config.yaml
n_kv_head: 4
head_dim: 32
norm_place: "pre"
bias: "none"
decay_fraction: 0.779
Each number is 128 + 32 x the weight over its row's rms, rounded and kept within 0 to 255. Layers, rows and columns count from 0. Numbers have three digits each. The size before them is the row's rms in percent of the matrix's.

# layer 10 attention query, 128x128, rms 0.175, rows 52-127, columns 64-95
110:150129139118154093085112161136177090104101106134132142145120149135151135106147077157158136098157
109:096201129119194105134098141136126122102152112089114116137106192084151117121083130125119132149171
115:125135159085191136067134093127117129159085080094126118171090142130045115084155105174174116130177
095:148158087173186070122144125139122158117087116076098070152174111117168145128139124144115092141103
100:066115101104113113142094122086105084139192128156141170133176161134109122154081203174129148106130
099:145145123136147119136096158058181073159124103091177117129171096121120123163131105166159137154173
101:083178136111170169132168107143082157144064110113141191124172089097113144081128172117114141121122
100:131135134161050101128077134121140112086145139179122138127113091176063123110078116096136069108114
103:111160096108092126132174111071147065177132114151185098096072132203099136125099095117138080146155
106:128096126126101081121116149139160133145083086131155167118100111093146093094104082164112157147079
102:113122125147191105096195100157128088142149137140145199067106120134122186114130135157124100162058
116:177139150125083056185133125146123145101086117104120154137079076124072134113103108141099165091096
100:111111115103169129179151175104132160144197100131098133118131179098133079089131159170101070056114
106:111164099138142099099177155123134124136072112174139124161106145144101146096124173119165173159112
086:125082106123082115099119159140118120127181157161124141109156163151096147142090036157134134094112
094:133154070107181171128088120130159161148133077127167142150061078143120179112138151107126123101116
103:090154120051146122098086115186140092168179101107154123081091167102137134136117122135120109134124
114:108076129091120136074124106173109046146111110118101126126090139108111140162071238113129123091137
103:110147147102106161104137168100144159114136109103068171133120183104114121133046152122107148126098
107:172112140082193088207177130055092118133142123164100078132118114135134140183101137156126127107100
103:113202136167126046173113151117139154111118179180089085157125069108110125157136127079124122139117
090:160115146084117141115183127117111126151182116126145128094134152099078056152143112209128100130128
095:134109130154043130153077121113108132108137193160085135137167128126150080141110124135111118110151
091:137138132108073138130137094164154126165163104129155152142080158137118131121139110168084136093114
099:158132179110128137095128141139107139147114132110091092114116157130114100115138054106152088177139
113:069164035099140151107100104125137165112111121096149082112117132104143064115140096102135105125103
096:143129131095154119106115135105117110100148038155175137121138102112141142121113137195116175184116
100:139127124130175165144168161152144130124173092128066126213136105079130151089157144102158154145121
104:084165117101178201114106170143128119137100133135110111080151087139167113069177117113145082160101
107:109100141123113157130041123104067099137145181149126126144131146114147159132107129101119087073123
111:163145101185114090103113121146155217116091139088132096177089103110119144096203071082139164186167
125:120118095149043148200127110133123124107140140128162131138110117136161210176125096158139099137126
102:101096111144111121049163097129198082098113123187105136116147147124059151122143176137126141204132
113:078135149130133133085098120162159058139157138188141116155150174134188119143107111123165139151082
107:119083138104132163130129203124113171146157137088136156149139104150120191119122165144085186137137
107:160153099120178158110169113093167137111042148182129095144117214107182158170113152104144089142160
110:161181172105163107139147132126157086123109147135127126145084102087085039087149124159164092100129
111:120174096065116186142157084126128101172167103129144170129157226173097152168091169124103143090154
104:166157118159136070133166133138145067094155100113148172117158122095130087142148127167145118149111
103:124197095168120146125086120178128177097126091149133091122141106118107131148124127140135151121172
104:136112184097144146114096109100096136177111157165177094136147107154097158125112184117105162156101
105:191109118170147139162157132128131121095161123079130130112148138186199167121114169115140120153141
104:131136145081153200126089092122117116088105187122104086156135126122161149173171218109132117125176
110:111125139138158184086137209148140119076085177125106132094116136116146108139122100141113139132115
077:104094125159134101110139194124128038116105137105088063185114062130110116164141161116131121138130
090:118111098093104153038145106139102136180077169137122113112141112143085157151122155143098165164119
094:156088147089131094101115161141118134144149199105109071096132175104155168147125098070064103130073
081:134136122123108138126105169125118088066123107147066098082151141154077118114115222148124153120084
092:167107149131172135117080080134127127138153095126194093110082172115087161093113100090159077160163
107:178203159095066162144129185128093124140139167070118228114122165088188118169092171153144133091082
102:098090077117092054193111157154133105119105115161187177111093124107098094152092131138150109162153
111:099135166112078147099174164118165086127082102087125186184154072110096128132061213087113134119080
074:133151171085158165103138176113101045125149108115135140101159124132138109147135179198100107105112
086:138112091162152150113063133122093120147172087099153074090117140130195141093098064099121169087179
089:162123116152188109133120133120162119134160158142151140156144163145118107089146093112092100169092
106:122103129097109156051174105118149121135099159125134118102124144129173140172172194160104127117124
103:163091147068135095108098112123103176153136107104120121141126148143131132118096082117108147144082
113:148075112138103134103166114126129127114098155120106140115138145097142135181102107147146125062086
104:146084116120131155177176137142054131143127144095160090126111135092122187144084125084086109155136
110:101131157159159133139115108138114152166116184109162178100103093147138136174135112148097134077085
105:050139090113075189064140181137137149123156138100171073167153092099118134157100121144108111143135
104:227177119115116096126191149091143136103113178092149187147147146097088133140187083128155108135114
112:093155160089172140111114134173176148167103155095135123143131149133173126091122173174146111195128
109:097148086102079122102159119130116093128122143140103161116180175200112128149102173136138165148137
098:117107155132127067122160089166134074048124090162083163096142135122119137145138101143141162086072
103:170098098175155128116215137133118142132128120113107136116130115114168098140063155174146109044086
115:111174109095120135124089159157128125072069111112078102080147105068140153111110095065105127136113
106:079093100046121158151096100129145161180142150120108114162104140130110146144118137141099209148189
103:141131151149134067130047101129197135094090130102104144140120129157140099116174091124196081123114
109:129120113096129176086161163092103117112176083113166176108118133113145131092080065141123133063136
104:131144125164113155125110113120117105122104098135199142199151087118122158110119087128145139109145
109:138137143128096076181153154077099109167186121149139135092121145153137148096143121098114121166123
102:111167155137191084101176106089126082115124119174142126178130065075115177102073142140157108127140
092:162175099101136135112144103155111110137174105130115165129146067184136187178122171106162135147166
113:118114127208128102188125126174176099111140173117156062128114098201125190125127193086128093161173
114:108117094071124170111138107088066119130158099115155086118088101138099156113117136131166125134111
# layer 10 attention key, 128x128, rms 0.174, rows 52-127, columns 64-95
102:154102154147141101143129081118164176116049160150143110154103090143170166058179098075165107132137
105:112156075125148124104121077166141101141124118151090125101122111098160140142098184113118128109120
101:129141081121088149158139143136121116179064125126128139114055098163157119144120109082113129126099
098:122166071102126177183115151136119146140180177142185179054108169112096126164136169160095146123121
109:141108114213139139163118097107133145146114164141151193098115138110118044187123090182121157121091
111:104145131131099155148140143103140143116156166155137166074134173132174135115130068128103091150057
088:138108123133139170159196112109146104138173172112163107175124151151068175141115175090174161146188
113:191159139182161086123167046146142137076116083129145097151114122138111164156175131145110080099182
093:130206106140168068142181132152101181116109164115079107121128138120146129125164124152134119116124
103:126161152118130119178155126124079130113105169152088134166143133160130190187161144140137016103099
106:149138101102086082157082155077100102145125084102180123170166168133133108157102108130141167118149
116:120106147153153154151190076176098161083105123157172082119111113114176150134142137139064134168136
098:071113126165107114104124117153107102120187072140159106173189157128171102137086100123120141144122
083:098167095154124104138164114128093097100176156153138114061163131209143124135089141147073105131092
084:134125158125095096117091085152132077127135117170088143117187138117116101147138147065144072060091
102:106129097146119158125173111179111130154143159097201108109167124148128152155102098165111064145138
122:143150102152135154110094119177131200181167156124178108115117147141123169173107096124074095136118
105:151115156125132140117178132188139165140147146157143113094135121138157120130075158214175125104118
093:143131053134178138143164114163051141198129134140107118164141164143151201152182115108141074185157
107:146111168174159074191090091082126130127134102131124170086130139162092160170135133148128105131140
095:141146137101116153142091102085127117126155045147154184144178118137134184088196157144164116132104
098:096141115139143115089148115176095121176148124131124125123207146120123179129132117133129100117121
102:127105161156156161144149164100132122071055143106097141111077082098149111147132130114106175107150
087:139125107127164103137110122129129145144183186118154165105136165136092143115060173157168150182134
096:135141127167060160117109106086122129134118138102142097147179117105124088111119093124071089177159
094:115153129052133212121116122139135169124129136114136128106127169151106163125096157101091118083141
101:123144118163152081147146091120145157137122156122114142096147124117139105137151033134168149166153
100:093174150177153116080103114111116145118127213129096139114136120134088088098130127159126123087132
108:074124069123098134112111112147138158153174192084087107117150163191128109104097145099094140029156
098:124117145129082119156173183124132118068122137123113160143156119101066087183161158158116094105130
099:107180128055094138151157101123098100134075111150085081138142173132165134121155097092132076094148
104:148139112097104086115141069073142125132117199156154142076098161127119087190169114172133126108102
098:089144154141176110100184066144069095071105111168129116184133111134140170123137095110194122161129
112:146103158146122116153135138082125115139094109181100087144079137065102086131168111088120149125128
097:144131104146104144091126126144103115125129146181142113134169139135177076158090045098121120187080
105:115126109158128167063119131097124144133065136141078153118186069138107141128129141137157108167116
102:106136090090099141079106127122175123184162154136116160141133190145133158084111129168129193107133
100:126138118135168138103077143159167135162102100168146168151151077159088123084132119141145096097099
104:132122101126155097147104109111141114146117121124139129158163071109086158158173082113119089134084
096:138124160131101108068169105152106099082135085121133193149096120110118077140129104108163103064071
094:106140178148117155104103166187107152072140089078112129125197161159056085103090139140085114104139
103:217183138097149057150132106152152073114181138194105190090140114097180139206164120087135161087174
105:147047104087149127084099144128138172134188134096096130097145134093125126130121137143153160086144
104:158111126078149115133124143182182174113179105147169156139158158163114113111121153067137063049119
066:136121114096107080094162134167128132115125124127090150170139175075084143072047149095122155188132
070:175120166098134125158106132140137143150165076134129178132164081093061073107126105101170129115126
091:102118064137200121089146161112097146141115142124177122115146057167145103131135154103057169095125
088:175080195109094122121130125158167118119071091130117191133135150080087094131138213124165151096118
104:090160084138116167131118081155129144171203129114168053109112134137171193124139053124131130147171
115:103116144113169110155188170092198117102131102135146227124153135084107118140138123128152138077077
100:170139153150104131104137117180106152111136097060112115123117104168197189089136104124168090077144
104:133141134115146054110132131129203164093190152135151139139157109087084169150159136125140120167170
083:158128131129151193140163125137075171126152141192118112105155181121146139160089108134114183131167
084:122144166109170118099161093158151127155113118131102135177131053077104152129144167134132164168099
090:096142063114137121135155115116094114173185150125151060151126122135137139128128087113071165095165
099:130098174160100125139167112128119121050113137153084149118109130074166120090158123130163117165089
106:123078157096143078166169139070088111163186133132113055104107140086118183163134085122126162153151
112:150136069132131168165098122133145163115133072143138145176160108158160149156110140169170132163148
107:118174119135155110123122136094122076167110102163129210114093069145114110121191100097133099120110
111:174133101154110155082141142138137111183205101130102119098118184152120122137104119114101136155138
108:148149182168181138103111087158152120137161164128144148142123220139119180125146188086100123142144
096:211145161130088106089106122054119106144165077181137081188143150143108168087141091134115128194123
118:103138104108140138087139158140114105153085152136104198131071153040173138145148192109127127113100
111:201073160130157118152133136102082133123112128152154121152145106150163211120124138100155103154169
104:179153153175108081153074173138135162116182088112146030166122113138132099117148064102160093158175
120:141153130154120121139102104132094116138137101127144072177162161124154163061163077108108100206130
115:105123116097105134141133127124138118169159115102124169162097150197174092108097117196107111120136
101:155112113135079094101127094111115136099093089151122110152143128125135167178157099096112091162144
107:089108091168100166114138132142090127093087139099180118091100122118104108119154174062069131183196
108:129146164109185124126086179132113157118153092161142124101152153100077110110122153125141152111069
099:155113098171154112173090123135120152157090131138070107169127209112101103134147117130129117142170
110:180097144135105139190143151152147144095133136086154068109120091153061116101131099158091069132131
108:182126092149121082063165133147082091160145117119098133142100134118178116138134166126128123090147
099:115104199099071111143134089093135105131076103136084145140117125137094141125164142162132091111121
112:127108134089132095119137095076138106127131127161143194101089112095145070184113144147118103082034
107:109116117118172175136119217115119105137133105153143147118170080163150075138154156134137091098111
# layer 10 attention value, 128x128, rms 0.189, rows 32-127, columns 64-95
081:062124146170122176136116164061108124147081154119125186127124150106169154191159103112176166153146
102:129150152119131144106137148125088160105105163050073087152120076058172166186168086150139178131149
087:135160136099104096160154102072116080118176154121166124127100158136121131187106125101151128119112
089:105121150127104053188133105134099160090090105071111165114055127100063148175117139171172141141121
087:150170154132136128121136114124140148134130124145142181107098090138077131089172066109068132097106
085:081134139165184116120158161198128163145063119163166113080121181113133063132136097164077086145122
099:136153138125104102170103098164113174107063156110080136129156150085099101116139088106171102152146
091:107121154124069155147166147113069122140082146180130166075151178121081126180123053125215128064192
096:122120105141088112140134122143222139187132124118113133152127133130099135104167113096089152171106
094:093086133101110144109132079081146089198096097132149151122124116130132103120112141185071145098086
091:132121085123090196075080144133141103176184133173113075119190141122031123131104133123145117111135
094:127136152113157135167088154106133098115130144139130175080101167100153085128144149168169107114138
101:215119159140186102115132142124159141144152088072137108165112133103147182176120188174179145181128
089:184148192105134091143137110141143111103150122169192129121107099103103120126113164167137121061087
108:113123126123158157105125152153128150125129137149119100152094146095130154075128147120127123086083
097:118121153146138072137108171148126125106100110129139102114194154125152145117148130127183092150135
090:061087094106116169158082134186161177114118160129094152080096125155141139146073116186071191146186
091:099120123092142125123148114177087171113096140116101101135101115140193149114162120138154103136173
106:134118130119120112024174177134120182132126118161102081113112124141084122153111164153153065137121
091:158071134123160168085171191096088092190161202147133134127072124153121125126132121165163103100164
100:122104143155091158146101133074124012134194074138139121205143072180106172104098089181128128092079
093:145160159141096110117107142087115204118133061063116139123056138079118105147137108133170119074126
098:142099190162094124124166098166163125147142136124159182160114140128140109147086157130068086119094
106:147114123090159176127148140110072135137143166124148086158166126106184077178140120108136186183150
112:167177126125128205089128166100160101159137106130141121075125168144162092089134133176152123190106
103:157097092177112137117149123088114119106136116164169112165124034153185129130163131111117145187125
103:087111145126134062104094120142093182133096145161129130127130107095156098122126136126170232124125
097:071125168081149129155108084108111159120169076127174120089158030045130094129093121130083142181185
093:091111091113082105109122182127118149075189074127055075128140132140123102136082113112091134128133
102:206042125154088139187143108154118159157168115083062105156182132169118127088128105153127114161069
088:106081155128107123190102179108203120140083158099126148070138069158086135065073067114102176162086
099:168137119131157122181172119108100096073110165144144123170095105101148084116125066119183176146185
108:110143120110165105105137116138112109143103179066097055093127114117143142120188161133168103168134
103:189155104069181189146104058070112135144086120121123156125143167084149131144132135093144177205135
093:156126161119107128093115106144130054160113076156193160186121096185128118109105153080137151048102
095:166123176123209123135100119143130111162141177127160110158172152098209115133165176101124152136138
101:121124162115114111141076098085137169142144063137114126159169113177133174146111137060170086108151
105:123098118083115106069085142099150144175094158170126093132146106149099177065128139129156081090109
101:077133153170121183139114151137090118170099155149114132139154133097123177176121220106116151170151
095:096128148173122138074137103152142134119083191143186143139096138112155080103147089104110132120144
099:153076154177110065080108112134138124194093136153058136212132146136088208117107169174119117073130
107:179133096106105103093113114102139100132108114105219118136185161166122115074135046138136119105143
103:162134120106090175092138098191122186115162151124170173143154109129059097132101175145143118126171
104:164122090089069100081111206107079132154146131103139159120179130118087137151075099125125155085159
093:114134096092149125147110104185164142194099035117130139090118098091125131141144153171118118099159
096:062128090121131075159077130126130086145127092157080151109112132131090205133129138128113169164139
103:169168117158156099207155148123121127134149103170132104177171137132097147117107137152114165129114
094:125139145070148171111117165135143180091109109126170111139137132097165102159120128068106061089177
100:113185085137126141122175127148062137103084139173161121083130176100121110194157105165168101163154
095:112188106181120158117117120116100144205112155134148110094093090157072125166112150164093101151065
099:090092164118195107159123127141127163185108091150074111106152123099133115145095105098164086120099
092:100114233123174073161130096143144157160201133162184058135096133117105141166147103152094099114135
100:130083082100078168140074067160149104125117225129098122059090188159110146116142118085145142133094
096:160139118162149076087132135196109124164145119135109093097073101105158084156108133130130112169135
093:141125146087127151128139080060123117135120109185160123047077185142117133103047062115084140123124
095:072126132089147155088118107093142065121178110078153138125113118100146134062139086208108137138149
108:178087207131091160151116160119107163102132101120092071125127117170164085124082138161143073132128
093:083111174161135177139133095164153159117153087135141128134172075150130107116078142147149117158164
099:126136096104144131127187157059169138101112105125166110133090129145146134184134091175168141160144
106:078152120118149159105042088059168119128143151118099143140143155149088205121142211114165109117122
102:127163163143136169118135120179116113123159132130156084129066100151170090049133071087049187089172
101:136159186100111143147115142164228092142087136150161139133077079189104141086083101134089108064106
099:108158079124173114159114153162103108148101086077091092086117131158156163122146107127195095174137
085:147149103174141107109177149165131126134098173148118125118117138127075115100120121073130125183122
110:128140104136173128103120098193157150091122111087098088190178173157105126116155129146118119136138
104:094101132115128121107125149092082132101119175101109113116122160141065107127159110139111143141108
100:083142128142119116130122114125130151107174122151124164177124209126044148091157164128115126116107
104:154212128130125163090159134186124140101147132112095103161158102155125188080187211114146112143155
104:097127098125124207188082156135089056132102132128168200114144169133136101143080070119116200186097
108:120151077071128116123121126084150165105166159114117100139124146188175131072192152126142158067116
098:150075164143110149108133101078129114093109101183095160149133141178132124116192199105094151090070
101:126124155143157137103085121114167161158110032155034140204158153133108126143143134152186167061139
107:123151147085104179127097160115099142121091185171163152115107140115137109156088180149114135144147
114:169122137144106166157140058143119190181166121158132121139117150101159077227114124150145117119109
103:125162129171202129158165084129080124158093142121124177142116108087146144130114192160139084132136
095:125100124118186166111175171128141180097145145165083136111159095077131157176192153108117178078165
095:134157123153115152139102080155146064139177098115120127146146075145103138082145096180193141132071
090:171091163123123141168133172113097097112110119091091182153063145103092115127089085146178124106134
117:116118140158116141081111116196105151094162110130122117160187057176174121122094134070098097161162
104:088099094105151120148174154112126126113110209137144113141101147107170147086114124171137184143101
092:140181136149160090056117156123193177141158096121079093135069143120102136083144236149157065174146
107:124137139112112109194124094119103138104147127139081175147142061119149163141133138084087103101161
106:121150105113111102112091100168115095122120166099103071242188145140201126135151108079171106164148
108:155128141170125164043116131084163117117141111129171068158135161132125130179116165101157068103134
098:087173117114099144056166133184087130148114064129132145078121219101102113130130083115180115142124
094:132139093079149111134106144191155163123168128104112179120144085138140116191099055128149201080069
107:137076107165113144146138153149164160218114067138102177077148109136144157120067118154107091150094
088:139115181141140125103146138129123174180120138088070127173142056156140157140127118120193129149129
105:162160129145098168080169114172179124198176149146123164162143125148126131181171120125151149180149
094:130151158079144116137094127084147130121085109111165136157128121083116112071157149141150101096111
098:147112066162167082143138059093134101155118127108155191161134163118107093119101199167170109109129
106:085095125164118077119122133161178137185115129137158091136080125103150154161101144119062109074085
106:140070115118165133162119112086135093153117074157147105177154158100139076133070188134132123096081
093:128131071157158151086156116141117061161116152081153137150116131137102112113122114121084175146074
114:136144157130169118154118079121143163156096114131164193091116053120206119084086122147153124093040
097:175088103153153139096154125191154172130094098092101122122109112060144209142099140177083078123147
# layer 10 attention output (transposed), 128x128, rms 0.162, rows 32-127, columns 64-95
076:193152124156118137135139197131068152117129149108111147104175095143172086101172097150143120138094
094:158109153136087119126145182078133171101137115135109141129048070130193134156077144095065157133128
084:128115111135117163105150119113097138145124133114125156116167164093137083146202150127163083098150
077:119105049131124200099121128138116096198156114072086170115128154102182165137076153138108096136181
084:082098113109145115164140165141172190125173145154083135159114153104109100085126167159124125090091
077:119141128134136156153161089089090094161160154114098131165157117106148123126071209101115124186107
090:154095152153137145147088100132147146128140145087117083186090158186179175089104151114148125126159
089:137135098121185132119172110093181157093137124035137076121171085136147166155114152086112141116119
083:097136122154094122076135149061131129086112121130111085137137118132174158149170137186130111156087
085:138178073116185127198185093153147091111103148112090103090139174106112104080171150131156111151144
090:174116081097141111176108121132104167108088090137048174160073120171086096127129200129113084191103
088:089126097142137089150163124119155122157133130121175110156149140183124149089050157059163138189156
089:134165118155170131151092096137158095143147159167154128109121116168128130167149120075083075095143
077:119119050176126163058111126172115124154142101158129183123164126119203116138126149134133128086099
101:104145073127137109170094133130142143084150092156149093089155166187138134171174181156196127076068
090:193159102166096076116138074126121203118131128071101115157158089145063167162129161156081141090031
085:146162178093144143090152148132113136111111126107146101135159137178132132153080135082150131130146
080:110118130075090193148069145136162136078152161072146140144134056120109142146135122155111045062145
097:073154096091152151124138130094167118128079082093128187140100107130142104127153164117057104111120
080:118122143197111051181076098100186121151186036153178094124134089068153161111048163091167093171134
086:171127123149207148116114131172143138133091133187101146149136101114120105065120150087170070150140
085:076124105179137229168099122113186164198124137125157134140153087108135161126063178099150117107130
093:152176132137134132203089120109117058103107105178149138145167117168115130116129102102082120143084
094:193105095160098154131180123155141128133154172188153112154109130114166142118168116078123150122114
100:093095062126145070148090131149126119143157116164132123191066143075124100126095150072093107092102
090:105163177105139150058132166091143097128121157130158039166101214106082152144105105084179122099164
094:159122118120144086127186131133164092147146184106109098100099179172139061125165146162246091160131
088:082138073143099041124152162133139105156067199093196089057144081109130152101183126110179127139128
090:141194160150172079161129144130139171168146125130142175087123111158149167129133151170109114086146
082:089128129141134094141065088087140127134070156125093194185140159105104143148143101128123133119156
095:217136131159123081063175185100090106113139172141139083117161106142183151139138142108158091151119
097:180132176126133113076162161113185192093117100080112079148057196150143193146120093133166154079095
111:124079167161121115150124126091135155153123081093160084169174130151134123162069134101164114131104
106:079156119119150178172112161160099077134139138144113127075053126093110195152135063161105152099100
104:134139135096153132131100109146153213128145113109136158165130099154074119100157159106173150053127
094:156131074176113153080083062155115136133129118139110158114104093116109092121118077168108113090097
117:088130121145121142122163117144107083126108171155161095100086134083115103106096149123144126107149
109:079094125170134167112071140118094145140113138074057106154113124141086085150110127164110084085122
107:124109126126127140164196137093124089128187085137108135187171121170139054091078117157069154197129
112:185153122088155052100093200179125099040133081127136113164143094111140131135145121097147125129128
115:132097129142121135083091128105141158137095074196114201096116098171069087137127099135157154084104
117:155115166189097140218073093084174139123091120086129165101082120117080110093111133058147184100159
105:127119152140146085149087110087150130163106161101157135159065125108170100133142091067100164096077
111:118153107102121187126095127130132136092122109108119109137161093164153105102099146128093171106160
100:120107109130092172103168118169127130145116129130132081144123141136103125091121158136090097132126
101:171165097096145134105090148118140075128133101190041134170062111076160099128111153107144136169093
112:076132143107117091179099060100135131067099164109137082185094149143104103082107154182080110082104
095:161178194139132117121160119137106110153148092138137122126141116146153131102056104122168112196111
111:158144166131153163140096126155128106130138142120069094155168096136115195092115103160138172179153
102:107098155148135111109136119121123126108192099095174157141138186116154138089099125160158143189105
117:107105078129149111104126160144089107101107160198130121075111149157044116141117151097126135146168
093:138166078066092154133159154096158178185119107173147113122163122152123103108104119141098108086132
109:204102200140150145112131145125116125214116164112140108107142207161145106086087159122110134075124
107:144116135119164076106178190171109166139136118138141132113116115132138206154157141106082100185117
094:160168155105110105140110108127074083122102072143153116122141173117099136098108053158152149124158
109:137136124138108134132135144126103106153110140088128159151174131109214131160149111094181104090159
108:062137073132144129066127122136102132137103113178165145127125163100145170119111124123211105162123
094:098101186148072170212105125112165097152091114183126080120134125133171108125084136116132141109181
110:071138115174103169109144156138088081136161107139132106172209069098153092127147128156140156193148
114:126111220090129139123140131152097137135149080124128108113135168145182168177141174088157101133115
101:126122165177127122133153123111179166167192082152108186149120168095142149122177091152126121139107
113:157057130215127107075139138104148149134143144166106090092137148111068139149158153091139117114120
102:078182125131156152137153130120108117133125142103134101104132052084104118123146142123152165118131
096:137157189161134119084101100100165164101089121145130112132124162119113147101114104145140110116125
108:148085148109192187102113127172120143085139116129120095111119172158064138129120126099097129143143
105:129149108115143112141163142138174167154114111078120131154101098133125093141130117116188115112133
090:135096166172111132129041136126137077167111112222086176070134152152112069159133138140101135171157
112:132098147144128103117154118126148120142164083122048125153158111123093133128145163135107130105135
097:154099140126085082164144147099078109170180150166076141133133110045096070083120132088136160112105
110:113133142112094150118132112189099102137183123168070092132175205191112144141164132097128081146135
100:160112132077176150101154142161095104141165103117182132134152176160095069125143115041134111150108
102:213105145101163181140167157131147127090181140106182126127150155189114098136080120071132087146172
107:161073143111159148095137081168156145156180079059095164140130122176096062119076142122195126091108
102:157168115105075181157127130122140143113119156127115108166156141121153159125165144155106135130097
101:089065088123142116116157136150159155125133038120150166150107112160137130115172101118145143160058
092:071118096119110099128169095130139114100082119158109156127152120150133117114120138147231094105133
098:155155090123081097160130135100105137157126144152119161085136204128124177161208132164113103155168
092:149132130100127153093073082166107109171102118136181133185111108085169081153090155110148122154133
118:113151107124166139134096131138099115056108154135109147126160095116124140047064138139114116143170
098:167135149039115099067104074175169120140174141101142151117118111128137093178174131101134088075160
092:065099145134077173120101116093122141120135088143143137124122134146130137111118142124149105144090
114:081080127168135123124092110158156122129137139151191203083144146148092125095137055117121130186126
097:135143141075088135131108185157082086159141132127135058104157133171097178157195152135116157109148
101:154073156097133188119083142146147081099162137136171114151177123181110109142122151171082109170135
099:139115148122142120189125101062141160103181112132150104101148104071189131150156193150143183145146
098:108192176190115139118149112065125102140120135078104161165127166093105156159159078159111125136177
102:132174161114153147104122093101077089149125103113159154063154192062095083107108078103103159132133
092:117097077095111139126119144128079082039160147084056100126097089168124060200148128130155100141121
104:179111172138082158101145118106133152117116043121168096130133139162172129113154118130119097129087
094:142082189123110171071131155137164179134162111090151129138156186096048110108113085113186127103143
095:090120142114134179094083157165128125173173146180142124164139179062140149112152128079117115133162
095:111171107155119101082100152090094125101082087153130167121083097119110128121140144220144137152132
104:183113113153114134113127151150066069148155102131141153122202172172135094102146107126140104138160
096:122123126156138158134111093105094076092134101131099127075125145173102115110144193069093109084153
108:104124116167134090113076191142156134135148083103115169122074098110110072134133135104180188101151
099:126170160101103118133129080170153156135111100162133148169176152135097104074133152129096125148090
# layer 10 MLP up, 448x128, rms 0.16, rows 0-33, columns 64-95
085:064143078104039137186110117121112119111144185096114188161128101123148120118138114136138198189126
068:167113124116098137140081081166161140135221098076126095130083149105158194155156105119146128101140
125:138103105090129149128185138124090118111078165141186117128078165110113185089083154176125134107143
087:092139097211156158123150126091100132138101163080126107099117111115105158166122151165104150134156
106:093185095130143123164075112109110135149158141079151143140121130103141092156051083121202107139147
094:186090173115140099153099123131124082119141147126124089202108152135092117134133165165078108117125
036:127125140160101201092115137112078132155155155093146115133119174061149136158083125051114098215075
091:129168128111083147087065146132148051180132148140147129158067141142157196144177151110109106106087
135:156213109130120036128085151115145142167150113181106102099142130128116119128158120154140151153132
093:099138102130101204141108135081105084137094084097106109149058112160174112164135142181155076156106
054:144090103139113093115164157100131131131128144114087106116175130133050175106101159129099148139144
114:101179141151089097197146084121076141101132125123155136098145070183123197136141143143128094126054
099:123069069101168160070053111098128134117149147146200081143114100114123154143139089096131132121152
107:132101102164143147146146067128128109115148126081191108057108118047164130160128143127083127178128
090:135147108140129163166092150151149127195166113081167136128099050106190022145124167132123132129153
088:154163137145088138140222087094127153122132124127164098116146157125105100137154115111126138124115
117:155151132140107118113139117075115137157129068142088134113133095071140149127110165075142100171204
078:061120171110181183094121109118075146134124150163081138170066138098152107078123173088122128087147
079:151124123154159103115075135086149138133073126119107158141117145194137138082168099186109122138109
096:126172141123083137116186113147154092154101080118119076131114106147172168087105133143190094108037
119:117117141131071131154158111092122123128198113122129074097154113154127076155140083128157137138062
117:128130101139198115128123112154103115120151128115126145091063100171150120152099161097086124145155
085:080131149047177154129093098146078165102143115158166158135127118122080128127148120049076133109189
103:165175133130065139153115133141125129083144111129157119158168122078074161092113134126176148147072
111:129157097105194100114105081117180193111186166082106127167147089113126128085141067125162085115087
106:130121127099145115109140195172111189088102137035114130127153145114132100133159148110094145126124
052:071184116111148085131078101110136188118162111181099142139160089161125135075165115169054106114128
071:158067101146151209136123121096131103159180126133101110089140067103094201107121073117116140114167
101:130200126156136133111089155125107115093109112161132138145078183089120124131116123149173131117147
125:148090090154150134134116101127152104101122083151196095135148161136113141086157166164102119090178
139:125140156150114119146059129172074159117124136177158168084094121077095056142138091146125162213164
095:131136105163158180122108164144172087122145107142069101132085115159123100123156138141150138116148
112:129129107143135146135102155111180089181129152048151123096114113126126128131149121216075114130155
081:125108159140103186095068078134154147163173100126164122144125166103058118088111148122130168159176
# layer 10 MLP down (transposed), 448x128, rms 0.16, rows 0-32, columns 64-95
072:117123164177114167134255147122149144107112122128149138143108096145129101154116084144145109167115
072:141096167128160143118164157175092101121076146139128183148136131137122068085177151163102124155129
117:151141107136130152189175122122129158144128179110202124119152149118123140114141135087114128196103
094:120070144094084139118134139085125191096115085047089133136124097136177127187113175154090118097074
109:122156109117138134079116208108176176154120119171166159168118083111138067145141142154154135204143
078:103158099112150159121114103131125138094119106132113109164092172105092132160091137152143165163098
038:112125128077126119140131166110134107134134127195132149132088113068121128145186195150069127118117
091:070107124115139145181140127133148123147201120170102133161135124140099116091173107119123157138148
157:175181075106175155149102122108157132184086167127095158109176159169148052175098122124077131137163
095:141131084077143110143150118110160162092098136187166099075116123081151150159212088116155115155127
058:142110190117081179153142139162128130122117144203142186138120136099143132185138167140151153140164
109:133205183138152118080096127128155079158128129149137098120125103157134100162101130119140085132114
098:107095143177126153165180111126123125112097093113112150118126106127165119106131114086160150123123
114:094152135120135152138170121140166122090114090130167181117161212109129135190063144140156069158094
095:090094179121141088143111157091126122092134165115161120152173134122175039176137184161156144102129
077:135186166135147089121137161182112109176118148082106076150150162094125200109136121173154059125167
124:121187132157114144118164141157112127143179089184120127119134074196117089122145144120120057109080
074:138107096096208180061118105130112149143115173162125094149142095161132083168164153083107103143140
076:124151153070223094117174135111143185144138146169184149150172129104203112133101190187165118134075
102:108141094145174145131122160127125105124176108201105166036178144064151076145114145184125103138118
112:085114102117134072092098185155101116117142111131152162100096153122110149162190177106122160099152
111:131114148075026161126158139141144120125120085181119108156116080107108125125122151117103168072137
083:092129123144083156105107104108168127122178109204116103096112075120123109175134092081113118158139
106:093153093103105121087101136193138137092120202135150147084049117161146135137152116135099148202219
125:156136139111174102096114122098138128092161130166089114152181078013099120099187085130161085127132
114:098118108110130120098163165128144163113127175109073130162132084133122058099136087107135158102107
052:129114152154094101139147154157160127150167111144132161083141114208084131051137154089094168090167
070:112195106175123124138114108127142141103143137070096180159120152178144081149182127145153151095173
101:149155150084146160127090201209133159132154193198180139105086093120121106140123107099097146106089
129:151159126106075151131114132131121146155168112173121134070188134095133094040138148156126130164145
136:162149102082172142093155198157131168091192143177112122138121160083151103164147099083115122115119
103:096147117108140105073117151121162158095065114171153161125137135102152099105110115144197151119117
129:094093129104130168151132153174176100139099126142125149103170123107099165146154134205092193123116